config.yaml
d_model: 128
n_kv_head: 2
head_dim: 32
vocab_size: 7456
norm: "rmsnorm"
positions: "rope"
rope_base: 24100.0
qk_norm: true
attn_scale: 0.177
init_std_down: 0.00454
optimizer: "muon_variant"
grad_clip: 0.5
decay_shape: "pow"
final_lr_fraction: 0.05
seq_len: 256
Each number is 128 + 24 x the weight over its row's rms, rounded and kept within 0 to 255. Layers, rows and columns count from 0. Numbers have three digits each. The size before them is the row's rms in percent of the matrix's.

# down: layer 4 MLP down (transposed), 512x128, rms 0.294, rows 465-499, columns 0-127
# gate: layer 4 MLP gate, 512x128, rms 0.238, rows 466-500, columns 0-127
# up: layer 4 MLP up, 512x128, rms 0.226, rows 466-500, columns 0-127
down465 101:136107111089144155106135089109128119106142160112138119097102155098118116048114105087123157164158119118115135206089146097118134118134112141130139109134102136160127121124150105125089132125145092124136141133155154150153135138101113104162115149132118144148092120095101142137067133106109116094102114132159069121133136143125143145141159125107113125151158116147098109112089109125160114119182
gate466 101:132103135172163120090123161127114127125132141132112117189170160137132103147153139089110149099120119134145075126170124108094177129165154145142127161066148107134099117130102109122087156108150151129076148152094147145120158123125076150148117161105151136118109119108121149106133177114117124135084115152119153113148113135177110150131140124097145135108117127089137124138127141177155144139126
up466 101:085104113133143126095161107075100115057126136132100112139134149143155175156143157129102113104125123128154097124145105148116154132142143158126126141071123139167102125124115103165130149146120162141104157158118101145122139114106140152152126148126092120121109134133138097127144175118134115097134080116143163099153087177168116123132167139093122184119098150107141163143140098155155124144135
down466 100:156121133124120117176114109150159126197139087122153154126127102122139133110135136170182138143133108138145085140096131121142108115156113139136140146143087120107132114171122145107134161119091145090114096111098114109136159125102085104117092117157116168133118140133116157154132105163077134183130175116128128113139174105108154129136100156186120093144133100109119119134128137097100161130112
gate467 104:124132147126128125119138143127157088123127149112153146110166136109142117114137111140106141202076157120116089118132146088134137135116124093129132136175172137108184181152130082171110089118162110104157133150115146129145119116108138137104137145148129126110133121162141137116112099125156112116179104120099111164081120188108138109148128131123123136111085141164150110166152131158175138122149
up467 116:155150142137141083119123148136111166093120142090112130089145148143146129120173146098144107146090072100133104131149136137085114152104122107122122102138100135142135180132125130143117092135106123154114138171125131150124157096118134109113116148155125169165104111190132097129117125103197103141110130102103115172118097128099099126163111091159134132105108099175131105137136119140146135079122
down467 105:145124120076126123141123125148154172122109073136157140091154117068097129125094116132152152148113152140100110125138131149094103123120152096123102102148107130118115153138126123137151116080162141141175122145121102150106133153149130129130129121193115161120152137153112135109119144101143110125112162113135123134082080141181087156120114144165131162084092122146132103110131142168159117076148
gate468 106:124128138158138163146155136158133088146149157112120105124175165142166112137113152115123136116085131147087132117147111167089129119070155130154126121114147135122114133136131123108132132112134127113137138125138135032148095121131111164136141119096098119134112151154109138091107122124101160075107088100138159118146126161161066100172151154141099130126110130119187126147129125145151147129120
up468 099:124138133169129145127131140095135107113158118136116165131136127126142110161139143098151197132120129186120103107165111135079123132187106102100119136129143198113122083117107143096116147140143095127152128143167126105133108128151143122133097131119109072109170113122144170128144118153129163139156150138155162122167136178163098118132129163107150145144136110093162157128167118132124144122139
down468 101:083130095092118089141060102145103114152085103128159142146121120137135157060111102125136098150104133092180091132119136119171159129160133142149135166134127071117147155120103121110107137108088135144134124104132143132143157095120142101153148150136158117152090124083143128154136133139087103153164101134142102149108126157114129128141115110140179093143123122117117104154149130109126123104128
gate469 107:111132138138130120166145169084148152116140116138072127097168111140148139105139098137130109156152148108141105091139116159158119175123144138169131113145141133140150126123101108106125140134145154117164103133146125107135164083128122104203144123186095115133121091123119097126118141145167103125107093133148124096114154110170162131153129097148144136108143161073111115150157088104160125144150
up469 112:147150126110145107090123147121111140118176133131121115104155081128153128142110161118155126064152131111121106096145169105110113113105124116120124138147100162164173144104116126127164111174128139116097138150117153169162174126122161077094107138121127085129139132098145123131104099140086144103113152144124100127190099126111108124093135148130115145152131173177135140135148134126109170103091
down469 104:094168135160124141130171168132105140117151120118124100153154099122165141097130134118101151155108109130145106083128141130135076116131144106149119124107119127094134167086104147163101078140149176153133109122102135104124100155130095141156102137111121118147088066106130121098079147165114129144095140166117129141155130141129118113137134116079100168094152145120102132081148150137144126088129
gate470 094:102138128155118159120109136106119096130144143100135120111111106123144135128122134133123119145115054126140155138125141145111164134158137169145075128098112165125117115113089120111119176188155163103115148137105157130100166118119128123095108101109125132097123095139071103123121135148071092114168111070136137137115132125134134142123111130174152142128120127112120086118089135122122118057166
up470 092:147130140098127164110163130109130136091118105125115137124109104117099122120128138150126123130083118115111138159129130126139123125174159120116103152154071111148094099081078135117129097201117112139112161126114113136134148166146113116096136099102125122086141118122127093111152122123134140160162119097148151140128150089120076173093127130192131150111115110159102094077106120098150101107117
down470 096:152148118078105157111132111134135112137141118122151085137091134103112153171168151156123141115085104135110121166123116109128138146161122094156141107144080158123130103102117181156129069160141109143152095105112106125163177142138153133104157132122113122117146128135118099133112125100136131175163136142077136113167121126107130120116130144163165099086147137168138100127135119086146110079112
gate471 104:131172116128095119087136164138110129133109180141167136113139135131114138109107131078163150111121120144101115168138103126129156106128158160115113088091163114122172122126138124149132139115135144104086108136141085116124088125146151135156107148139162168126130096112182131109129112142171146114108132141103110156128116162158172104137156081108176112103129090161110153117149087146154162124113
up471 108:172139129097067160063113137145138169099081132130153113125134154105110152164175123133113104127142119104151126143124121136133152093136117073094120122111105113135160122117131101117127117136122169126103104154150101112141112140149143122117131159140133167152130116177138144161146109129195128114102138144126144175137112184148124148113145112132142131142122153179132152114147134129169161120079
down471 102:133123110091065150133151093116096138132075074153103143111160118109129118175141135157129154144123140115108113113126157115129169114112111137128136107141116128095079132083129156165159153116113109117111145145136103195162130138142122136099131116153145125160144161145129151152124136089119149136152146151143124109122145101137125113151124189100122139093127178111147123155118134119154093111065
gate472 092:120133134089127143150150106177145184135110146137138082086120138122136099120100138161153122090164154125138152129108098153138091148146137088133080113128122122156100121142136083102158103152117096128130097119139135127105097098153125138141176098141141110121138093148119131126123160163140140132118127102149101161181101121095132091179153112137125136147160081103099159145102114155133109150094
up472 089:148127130155128111139129176113118094120150140150138134154111091118134154126147134102139110134116087099099097157147140098131158090112118170139180162138103106134102150121128144125115122123146170114113127130129124122115163132099146119128078160133149196152105143142138153106150124102152129092118184151122131117115112111109086143128087119120143083104103114129142112076157177112104129076082
down472 093:113105180126131100107088159115081117162169149128118105133145131140119142154110077126096158180160094122131097101158120119153143087156092111115159163100131120103136142116106145134115111141153121149130121108108178076114126153105087114137117157173133136116160145107128103104124126101092145095130103149136111180135129118154144139087132104125128093089155135151110133113150102170135143116139
gate473 094:121111125151109149149128108141155119148092107128175093093141100129137139088146113104160139135116107149070177167130068137147136136144094118112143096156095140144105127113132116140133125146129129127142136080130149157134126111112126168147119161116137138096167129115125139148107101067142101145145108096173098140100109133122186123130148160125155137117145136067160102128136144096162122140167
up473 090:086128146140168121122139149092082152123163125129132157145087155158100141201090114165078121143124144140165103083138145122105146149150134114163124144138151142109179126187140102099131143122120124139129108162113143113120116175136108085165146082102106156114126117125161137120147166177131135132121131106114124143119091130131094123112120107108117128133131118121139171147128097150106142089117
down473 095:130093132199151121144146159095126123124160152195096132165103170146154141054104100151148098179139098090134112062159154128122135112110147125121122125114134129132120157136124112119140164151143111137121162143126107132131123104143117136126121148106102114114098132151132100146118116178112127124128148103083156126139176130111122152107120119111138172139127135129114131137117109176107098117169
gate474 089:119144073087171123115136142104125137135097134144110114141113100123116124106125062093127126125115155163114093108089106120152160145131130098148119164145137142108119109109124152122101128098103156128101092077142154125091110137138093101131158127118170122137159121142120140152134130099129114084187141158124142138074110135161140131155096128126147102117117146117150139164070103107103177155119
up474 087:126120090097162111172162102119151128117132154118152111188116117134107115136086069089149115154133147130080118087123102115145149113146116105173138169139138137113131111149153154117122104134138115126145109106131184136125102104188126136123119152128172150147149102127069150123129110119180154082157115142130122165123108169130160154164113130145136106124116152111119154137120134108135164127140
down474 091:110137119130149115132130120122133138107144168130158121136107107139120133161106084102133148159143161096151115127077112143173214146097140142121135161138086126122121127130128136111070131129124097131119104103134160137135124130152108131112139100120126115078080120095146135103150104095142114132167110120146115131114113115113123156156116126156103080157100138175124145156150155153066177162126
gate475 108:080141105112136106182143125119137116156152103149116140152126119106165142120165114134164089119104129162140117121166137145137159116137096141134130113131139124107101130125110117108106126152125113127167158108166160138106165125151107132134170099126185154146094063108162171134157128158127179120161160097164156128127096136105092115141086173102121154144129121112115104138112138120151122096158
up475 106:114115100106136073152123134113174133156126115145093157152177138119161127080158146130145126139120091177149149138180114132122165098075104105129135154100139116094081115109130119107106147125120102129183150093133132123120161106155118147132144119140132128131122075076169165158186120127121113122147157130129144119137103134112117089128122153115118175140130129112125137135138142169157152117132
down475 107:117129104153120154117129156089116138118129132131146119094102128143126149178141127126153146148153109132080142149116151115123097178149131125120121130141136143152124104109118126135183153106153112130080109128121079102125150081078130100136156133151096116132142163151109086116124132088132095162114146163077126082120152186162129139164129148165104070132123095103158126145105111130104135138142
gate476 102:100117145118104101127084129164087120108109157121177138126138142106108139109162136154136163126128121179124080140107117145111095186101133107128126088122150127101133096151107107118158108102130124129118128117144114125133092136124147140127124173141131147168101135140152129142171139164157101091096118145155096153122100140130071112124110135147140147117120077154167169116084076135163104127113
up476 103:106144085118136135161139113131108119064125089085114132115128106146145121107149069137134078123110091115136132117131162121103141137121104110106156138100077165176109154125130122130143144161119129095141136085191097107126130127095112098139159145155158148114145141136089084127130125128089114147106172110115100147135141127158094132114159183110102146131156114130109154150126136155100123131140
down476 106:156132130112136138140114154125176117134172107169112155152129148128149141185068114101113097091147127164110078117115127154137128147127103126130118142151131106165119143112095112187102176137156083114093135126153111155100131107116138157131112135105125146194119139153159141121112142132134153121180066119125105114100107106135096116119121147101134135128120133109116114113089155140148122165101
gate477 099:102136136092103115125111121171122124129116127135137129128144120106127147174156128086113129111082135106151129166128089061176095131126148147138130120088122114144182154129148103108134117101138102162173129112128132114149094106112157110149114138111142070110166128095123097130113123134150117123152093147134102142158143120144177154144144088135089143140092139141179164137083116122125142174131
up477 097:110079117100120149094131125129143111089152125149160139116094136112108127121103098114140113103093113064159125110139118123188094101160168107134103134161113104136178136136164119120116148096130144151156137120107150136107119131095146137166143151158165110144102118145125110103117085135169123107138134059116141097161147113163117109124112109123132137112093149150126135120109122186092158106142
down477 100:113141074119091111138146121128115122066120124138114161127124130119101108179161118132119123103069112099124125109145133115135148131139130146187116130133090127134117139123162159103133135100137129100173138132134143139113098149108153136148178119124093140160102087122117081115103149103144105116171092101125084151104180133157140154154192154140108147121116127145145150120120094161147126101107
gate478 103:152119133148147124120106174155138114125142146120157123151149119145161122121073125124155118107113161138130101144138140086124118131120125206124104138141114119133109104167134099110120158135112141122139080117140123158119114088137116135148114175131101152138184138117139146144119135092131107078093136161113124128103104120144114132148147113147140077117110111175137091127184184144104128124057
up478 092:121074160145128155119158096104168144138114086108135111089106138141085113126158138146165141174151133074120147116107138144185120151125116112152158150132133160117153122103131126165140134113144142135112151164138128141127179148118142090136164083174133107095092117147132120120100130144117122138151119118155117108131141155100149157108087095108105133154128134131144140102098092163146095094177
down478 095:104149154085124156156115169114163136129133097123127158114150104109144139174139129116139154115155127129134184155122165105112111112155122133162113125093119123162107170162186118106149092117135142128130096100063157160119144084156131137128157127137120111091127110134094151129126132096159082148189122123132115119096106111139112177131131130143120125119117143095107109143136144150129133113067
gate479 098:119139111092110153073144155168122137112125141110122093101130164104099128140138117115103085156092142161138132129141154150098144141124145110160150121165116079150162157067161124120112124128149163125159178136120183135156143186097147113140159160129188137164139116137109152123107121129117145118108101106121063140120118093127141119125125142130135135155122126137159107117098144100116152117131
up479 099:103102121065095173123139128129169115151152141117116097133112169128133106158102108111070138156114122088097087130141133127147104142104133108116163102166131138132138146106176176141160103120133133108120165127095122099122127172138109111144114141126147179130107133128147173137128119115142173134141092114149124141142115123152116102104114132074112191126155166114106117140113181145134128119117
down479 097:115153138111113127151139128088184127176120113144138098174125125124158120148114125069112090138108127082106073099121119123153033127093126140111136120158127154113125088120147167125137146129127097106151088163127130138140141119163134123111136138130080127148105099153145151138086096132146135109130106100155170138102144111164135135107105139118104109138119090121122108134140119125130112085152
gate480 106:139151134125155135108109125160095129158108137095159097142165111119151082113165118133153151155144113159154129106117102082105087125136177122103145145139077117124142141138161079102135137103133113099106124149148114173094074132144153184067130142119134109130119119144126130133162084128159128110139086113141096101101121164136119138120118134107131163151114129105110128144173128160105113140158
up480 108:134146127118099131157162087130152128132187134202102139062131120143085152142101139084117080107092115130134147144141132154136144140116102141153128129123117104137104097085156111151102096110103176149129147133125138064093157103137107099136112093155156144121137144150183136117136143129083143139096124150147133124119095117126132112108122104166100118115147109126156136102119137117142137102123
down480 100:137085131145126139161192138141148151154100116141117114096133138119142125140095144063106156125141110114127178149151114146139095116135088115133105113166166138158127133131110133152096162143118198127127138141122143127106155110130145142141120098137174138124125144125135136086159140112120136115079122095147134149107148119101108120108097106144093112136158163156109122123150107141133115075049
gate481 105:091105131132126095143163128121118108089134153100148149113112118116184121077116144134149133079143139138144147140164121084164151134112128140122114114106082145154139112125147111119092144134101094102128138137118082105091108138086115120171204113124132153145126089146160138103146101096100119121179167111120157141136140103132129120119125085150091136123119128124153133125109119145179108171138
up481 100:144137110081103161105130121129162154166117099177070091115148117127162084144089113133080133115128129083108138093137108126147111093117135120080113140163110159112131152134149127104118126161152124159143115126151133105133136127121143143116128161124127127152150111115185139129122116141135115132084160190151145113103103176121145107139132131136169102089132103134119134135168149167128184111131
down481 098:122160111157165132120121128148128112127111164137171170135161136144126136119147111152135116127138126133125111181109126141125099150109106115158122152165167097170129139081127102161159117156103132129075107148136128184112108093120153095111090156138123109097138170132066134160120164103139127162168107098122129108101144121120109115123142139153168128164139142120122119139148146083150131112068
gate482 099:149106134138112117128067077124145118149115121160141142117163073155125124107146106136162113115111094149091171136110118100168145135128152085118114130122114157105102105097113122142157099161098139135098102123137110094176094088121123117168145119107153131121166136179144154094149153071121133129131118133159113172108107129108131141121110113122130094102119093156126136087135171107111154121128
up482 101:128149087164093102151119108116122170113130149139114107159167069136122140123099126121098114090136102141118141099138083111145101093136112131144122161121130149089104074110109087118136119108136129126181102141110150085125118115137100115141149137112109112157159107093144141097124148078151115136112105155122098101131135129110153112149114144120158116097183114093131099132108119099062129139163
down482 097:115109092092111160152123091109113107113143113135178112126171137151121132049120139140140076117128157095130119114126124115108123127131131115155129152107167128125155152122181127104137109158102081096125084131154140110116122128158128105104075105125105119182125154139075113105130159123118151114122111072110136131137111135164163155121095157152131131072118129120129122134114133097100142107125
gate483 090:129112135176154156123097093129092151138089097120131156109111123104143114117179121096124121157136104155154115163113139135127160123084167150184130148104135142106118108147121121151127145181152143105178141130099127142148117160102101080143118126095117142126116147143095168124117142150131129155125112114115103185104144118156130148132124100087116130106139110121113132073119088162128108181102
up483 089:132112165096124116112158143130098128149117141122068168162088119112132132159123118088113126138153163085111106117108165120156095110162174086120143137184112114110124158122094089140170116126130100168155122097147134129139182143143104130116098136141165124161102088160109101150086084155140147128117112106129112138149162120130100125115149137126126149109142116137139144098168149167123120114117
down483 096:118101146145141095148125141169110113104124145145111110121131116100137124159082143099158176128083160097143058186141162131158144109159101121144097141127134121132118110195113122104135152154139134141149157177130105106134153092085146148145123086128180109131136166113129127139144141087151145134124100118145135118124173115161086090132139138141120159127103111159108136126125125117107151130140
gate484 098:145138117072129113117116146113089128101168108112116122112128140133150121128121121099128196103142157076181128109148182115166118136153121119124128133098121114141130085101097153115136150167172142117146131134119145144122128114133120149113109143120106154121138069153155121103121130113138147137138179151117132082162140136129116105120148143118111118187115142152105172117153149113143183159072
up484 096:147130093148135149152123145111141164173109088117160115136127153113087121135138106126131107154100159128092124149101113097093177110118119082133133112156121142125128161140129051141112087091129087108128122131106144112085105120099141116105108144094141090113178162120123083126147147175101111151107141154126136133136105138124132136129147062148116145079137163137140093147132146111128127118143
down484 098:149100097146096101127128142129139074068148159117132158144117137133148116092142164162147191081153098095174092111122148157147098133118170170132167134133169116110133140151122140123143150180151125154147129153120153127157138147150117153155155120088093145116136090115129181116081120097129121145111123119114117111118110106102145134128110129121083118161125134171130136115111129144134147132118
gate485 104:117164126096145146099146162137161131142137101135123125121166182171156104138154085128082132125149163142101113145080120098098150133115144097091141115157128144125093134171140143101119132091112136155147122114127123149128100154145113167120137091092171149137154128101140132116180055118106111120111121156135097142137121124115130125100121153074129078122134112106159127163140114132163128121110
up485 105:126149130186130158097128140116110131126130080124170112130149186161156096127187148093103132161120162143147135125115090142132151150101138118085157127155140170113106139156108130136094128120140122119161115111125158132091115145096115166151156109177185170163141134120114102121152093116093124145144107116123109142145115146107103116142127137145125109166132112104161187131134120147146121159134
down485 101:132127095072147171178140102125144112130130126130158152119096115131097140143143054137128115121155078111099129140136145134109113117158119168144116139130126069134136174120112168094110104124146107134102139140134148145157127064108139101082143188108106110139110179123161134134114150151130140117129123130140145143102136114133135126117166147135092121118131106135109063093126133133115125125165
gate486 103:134095113130180168102101142152106120114117151117121143131116105125200135161131158119087148098143130120133139167100136125088162127139137178180103116099126123098108105137116077126160136129121162142141100140109104102119094132170131174113084149129095162115143114117134145151133168140116143117123180137128103109123136108125111139112140175137123125167116095124126134166136153140126143174087
up486 113:141141110137111124121109165109130157090102113138151130091158110122132163115104148181132090163110113129139119131101113101112155171131142129113134124112133121153114154148152132112110169092147079136144132155155114108144125134113141127196112161141132097124150136121113088138144140170142086127143040107180169139122114140156164089165151122132124109132115129113139121137135099156152087100122
down486 110:106099130140147162154154089144117123172118118085134126156173171129161075139169123149090132141151134112147121073093147125118129101093081131102129139124131116131167149130100130110111081156094154135142136158147162121099136125113145138110142110142092168130152151132116146157149139135130136116157172122085100129107145141094159135123152093145141140090149119118141122141089113108099146183152
gate487 092:152097169138125171162151156143157159057187106131153112132122102143118118121087120099105154168168136115122139122114124139135102165138149143150142085174141130141091123085124143110135093131153169096135063102105120120139111104151110114128135089120101134115149126149139112144121150110152141134159128120151135127109109123144126113091112147100089118119117090116080111087107122116101125107109
up487 094:152141127123126115186151171137120111112134173137147110117152112153138113139141095098111139133152144142118119114145110106183114138111177132157088083145117146194139109082142180141136104173115153101147063130125133129162135126159151120082144114145150124168107146142114171101111154120119117098121141140143137135117115131145123104100100163146091144122139150121139115135170138108105091100140
down487 094:153176074098096159126135121125151158129137131132135071129097096143122110164149157093167096111107120127102127083158133123132127117151141130107130162104145117128135102107163166110125148159083133140124128170122142127143068137115105121107144133108107047128148100106085136135108130131148153153150116111162108069128116116112111144141135147117140091141181109132136128150137135120134169127119
gate488 119:128104115174146111127165152141115137119140143169140127087124136143108111122084126161122137110087140141124100100117141118120130144174138071119170123138156127172180166122144137104128123135127108131105133165135170133132097169160120116133153130135159091106110109178095122089117164126106131151123122135131120068166144146083150143104125124119084100173112151127109122135118150125155149080099
up488 114:164109125151156105142137110148076161107117105157116171173153107145156154119171170140137080140156094139104106149122152113112121108091117102113173133126162102112145068132118145142138112104166138102098148079141123148101133125144121156110138101146148154134124137150143103163137114140166124136137100093144134117131152115118109147132136113133077120113108108168092084107126103120165129090098
down488 105:130147140111109115105113117095126139146106109121155130140133117150125117173138102102175121144121130127135112117118122124072145110081148120176122106134143167117083077138141135114171134146082127125123171138113115084115172128142122152101114172146109201123135116061162156178136097116133124134149149120155169132145134090147094113113161094125124124104121097134147116124155122144119118145154
gate489 096:111138150136128107087116135121148131133102100164110098108131134153124109101158139111100174115112134130145142090138114160140128085138134101139139148115145152105134119139119124143157111123171117134167170059059120072084129152134100118157162097128151093102126121123119118122143144096156132136101095118112167101166153145123145127139117120121138141164169177155115092116139074158140126126129
up489 098:162154153124149146175132109134107141148085141122112123159148125088161162105137092138132135172123120138138105113101106164055126165138124140171080155117167150102118141128097106116127140138081112129114106116086132075096124156121134155167151188108153127175083136119085143128126135135134111098124111095154122098147121115128127142170138148110143097129134137107138145130116122118107130147103
down489 100:085140174129150120119163135118159083180107111203134106167113124096144101170125093179123134101138121115129138112151132136111166133129132139123156171110097155132116123126142094098130153125161143128115105145127127150142145149100143121110124140141116118101133122156123111161124100137104122084142126133128148132100160153154095134149154151129152128117190128085166111167117096162117119176160
gate490 093:072101144120116146131120129148112151158129119094152111104138167134130175118127154124139085157107177151132141145113126143074119104126136130116120141150112126143135185153120148114127114150148100161137138092151171112120112111086119100134155088100111106108144164093126094094153098119122193148166151129159145121178146112096128122131099121146122111138094130118125179099124125103143128172145
up490 091:149122117165100101147151105117081147142154127102120141129093121149105080090077133139089171151179125139114138109109144158140108099157112089103099108151136113089123147105108133143136146107113113127112114130129191168125123097130120146122089165150146096103151145122126112103132140129143106157114086122119156136139102173139171119109146104175130122155089108113139116130168099142148142093155
down490 093:102128153072085150155143115128095119134124161112180156117099106113161126190123116103113153108154097186134124090140179152127137112122168125081134108127130114104157147154155139132163163095137096117130110103112149128120124083127105146140130100108118101097147109085120136118130126112111125162156135132157166137176117105116131136096150097132161099112111114121137132098125142119128093088110
gate491 095:156147133124091109124120105123101126120115106189094123145131121125165099169128133106075117133109122115138121125130129148155102155170156157139119136121139155107134116183148107120124164133114141130109141124114125147150197080121107132144095122072175126093151124162172122101129125114107112137138106129111141143121177070135144131108125124090141084120178125123094130120090098143102106110139
up491 098:097141110175153133113111096099150114130149114118110115144136128124122122159144160131149102082110128112151125101129176147130143128194135076092152114157105119090102098148087102113155156086124143102084118136155121117114170105122148106124119125090134117116131145164121115107104139113150116140089162092145160111139162086102126140124117152135156095154124126116095159113089089115123143105081
down491 097:101129125099116104141102160104114106175140117126112105106160099131140142094156096129117153150132123114128159142114115111107100172124110091154134121157115166143157148103077162123151095122161084131157110104143122125164077143161167111133129084137144121118123114115127110136115140120123095095119129129105148099150128141106063152114107109146129123122101189171112141123117183155136100168151
gate492 097:101099107171176125149103155109147128119076126155104137142131095145141133131152132102141120158128154148112120157155125138139117108108186119117127153169150123137137083130119140132133146123165112115098125120153097093137123135119113124163127116089130124155159136124084096145149123134142140166142149133084132167155147115133158158159085152129183156065181160096115103097112116149138149147149
up492 096:095132114106141177121139138160101148103137115152104140137144103167123193115143143158093151125094147106103048138120099125149107132123149138127109153118170102117161134128116107128160084117146137167149123086136134119068115153112142119148171128140114135141104107161113107117153091121116117143130130146126153109176132115130165153152120110063134109135122132127121095167109125099151167125122
down492 101:112130143122133171142126137154148142145089129164111124178076135179116170042112111126084076140138144131115089157086138142116097131134155141128129133064116138151119128118121079118121100123122106116140124139132124139125114127113133123148177117112150149106147128121131100134128108094149151178129143157132103109154127107155110135108117160088151145098136158117107100135118119104090119094160
gate493 090:133134100147164101159159127128112134147169116137131129116166064131144134139098136083150098126160108168148175116153133122136139119128098140139135126141111147125140113106093127136114148118135150137141160131138127140147181111152125124160121119139122131134130111123206103112129125128124125135099131127154087128111135105106084132193139089118100123121105080164088099123128176115160197110152
up493 089:155136135125131126125115157105149145158133107139134088100165163144114117120149100135074116103208165138125154147144107143175091142132142117119123133161148137151089119083075150147135118133135111146126125145158103133096143112111139190122164108162135097104134095116122131141155078119092100144106098152155093136138120166098113148133113109102122155157120136126144111125139155176128106147117
down493 099:089094176127111119120130116161115141115124091156106102137159095152092125145147091153153158155119158051132107141104168132124129117130134113126130118123112133109095099129151126125188138142110151119130105099133103139107112108137112115125115151095138119170102144147084120168139145103136143123137160146116150125115140101116159120093114170152113099124170164093144187103144119113124067145140
gate494 084:141127132112158123066119140103157127123120131123100143107122102099129154131107074120136149131106121142158109097136112082106106121114117147132087133168124098092124139106163114138099131093128126110148127124115135125081133154137100119113117167143107137170145168114082170122103123180129137104136117098125146140126122128140107168182138167082180109123107105099153113166104141132101127069109
up494 081:090117143135115138179126124132094145131134102108109119152136141147169117141127127116166109170149132121128136158148119144131147143112129146181184098087114124083095147140110114095156144101166114117144131121105138108162149110089095107129156108130173109098122076164133098164118153099122110099173165171121134101139147119138151117104139132148092173150098089144131136119153104117140127169131
down494 090:133169092117091128161149127113105126124119130098140158137104095108142135129128156140103131146137121138123114133137150174149117107089129145147131161108131180166093192149110122100188174103083132136150121109151143116145106109138133130173117115116126098118157070162144116121139135109126110095130178130125095128111112156129112171135169167125108130137146170112111098128156113154104115174118
gate495 107:128084088119122128108119166129133143136122095105110117114139152118169124130131096080128152126106160108111177127151096158084154131153140188158131152114122136144115174085152094138098136144149159120121127157093101127101129121098167104135121125169125139164144121119094111144143164122120153102117153160139120105113141152113095102112129129101129120121102191105106105131161096125097129162077
up495 098:153155139104121106165123139155127124085132078117154133189146131116173122106089148147126149124130139137188143133124109119139115136139129128179129112140114114119128141124104124128119141144156149142155096130098130105117111126128147109115158111108155115150123104117117121128087147061088143129080131115100189118115197190099108149128128140139122168110091165166128111130137145139153157111119
down495 101:127148141129144136150110137157136135140143193140132127118178086133129091191143117126163150113124127071121114116120187120154146105110174097079145168135104102121127135114089139179129149138109087152117148153114145153133125165150125165149081143118109131158091152169098122118136124143153127134142145148115086111148074131131148139107129104111114110120125114156116139104147128148162140150113
gate496 097:105158142140144145114126109139099148122114127148098087137146115107117089134142155122138143137142165134157123126145171107100127151168163172148099116153161124124140151114108158110159174173090141088111120095111137116123126120137140099125090172079135125116141118162154149161092119174157145127097154142104156097142143096151141158112167148094131143149100104078102140108166138140154142146152
up496 097:115104177119126120117154118145176104107182115088130131104117104135134174138098082140105102131113123129132140124118111164144151102100103132133134114145129173104087091121141094080160129099115130154182126113129081106148145148164105150183127127146094119110117121128138115149129113116093131093153088121197124145107139134128113138162133120128117164122101167135115159136107121125126121079107
down496 098:134107162108128124099099142155100105122121163108139165114108137090183142143134155113122159137113107192176116152160155165094125166129116110170120117127107147158118148147096168146156131145133143110154114164143113146125165114087086127137118121130123140142097111139159078123117131093129109127166113101141105100116111112129141115099175122140096102110171117142130127139127102118096186162125
gate497 108:136142149132134099145157146116091126120130106155141088166149147170103105108173114132138148154154153138112119191124153106109129130125061117106150092142108110151162146148097149113158123133127125109087131176118112137132105113110155117146102148116164119191116137129138091161115144124119125120108063129129147150154082135107124161142133075148104116116094099131131106100150127122149143123168
up497 101:083125163134148119130112126176159150127119100088162095101093126107153126096120173124178106133141122104104104124146101134128086131142163165139117138123186158157132153128137129175100141092128124149111105109135095123089126119106069167105157163149065124125100141114121116117113102131121108153145127113103113126152144130164149111151144134098130181075121125132127144136124118150142125141149
down497 100:162142110098107133127151131127133085173151160151135102157153150135151132090128088151160135147146158162108115153140152121112140169141114123120121104169077089096121127154120149099191167137074133130098094137133109140141102107100140111162131120114158110124158120114152105128096129139139129138129146108142160141166079122133109151126100143129126116171116077117065153156114152109119121131141
gate498 080:144145116131115152138121135112110104114174094140136147080091147143128163128155121092097104140134118135150135110114074083153132099107111172126109084132142153115120138120123096129105130128147166112140148134117163149126103109102139109129137126141112088101093150129160110131149135155106151172127130086145090122128143174153125118144125111139150168140176127084099117071104165113073144145084
up498 087:158128129142119139156128168141122119113098106136101174114129143136135126153179129121111087102106150175107120123105123120152138138123139173096125093151129164132125125132130113124119075156149139106122150112102147131106127139092137101129105131118113118116096190112102077127128143165123184159150134122147095130170149148149163117117112107139148147098166144117087128075105168093086132146082
down498 088:138153119110139112151097142146104095102128111117102119122089133116173145166156116127144133136111092162140178114105118092123151112117186113117116113140160161142107121131126137134101122152128106121134145122138167156137112145077121122093128119125078137118066142122155125181126120177136143139127131071126129112159153120176118100140151104180165117094138127119150129078167154130139143099099
gate499 098:101128126126140166113169159120077145133107122179124128150126072104119117135152069123192166116128099106136116154112115133155147081139115182147112113115119099162143134129154084130131145135094120141146145108092112140181126140121080172149150086118120112144119116127133106126091115174134131081132161102123148100146135153150143135143103132098155121120121104120126121137141133105159125099154
up499 095:113123123071072148123149161115120130111152120102122157142164134110105103141102160118143119084141150128147096159112156151162135140148115079132171123170092109115093126138096128122139149143121153120148081154124119133134170112135143120125142158072121157110112131140097127126121127167078162179124156164153130125158105114127149126115121129107124146117112136162128154098144090080089103093116
down499 100:098103135114118102099191137104067126121111168121144129142138124110131141167139083143130152130134160140164143100074136140118164087146092109117123130169070114101106113111075125124147116138098199124158105108168159096154163135131130138138126123129115080151147140145105129106111117111138153117119116133124137133119121111112088140108114118135104108106142160127137108120157100098119102176126
gate500 106:120110153153122116146149105132109122103105152168107121123090100095089102134096139101138167103089127107127166128186131138147142131111132141113165106126152130121150120117107116165101128182115129140110118091067113098126127111127091138096069139117141157134147133141178166159142111109156144153140113156098138133142112059140133113097070138142139126111125146084103153126127145103125134128139
up500 103:137103101129193094128137108139127131122119159111088099090094110123162081092098095121177143122126090145142112124108127154104154155087115108166139137139106140150138108146142129101097141122108145132107146098128129111059146101140144146151116119134121138154100162112169160157105161169142138137115175136112157128155127099176105140192119116143148108147137106133116103118139125143119151143112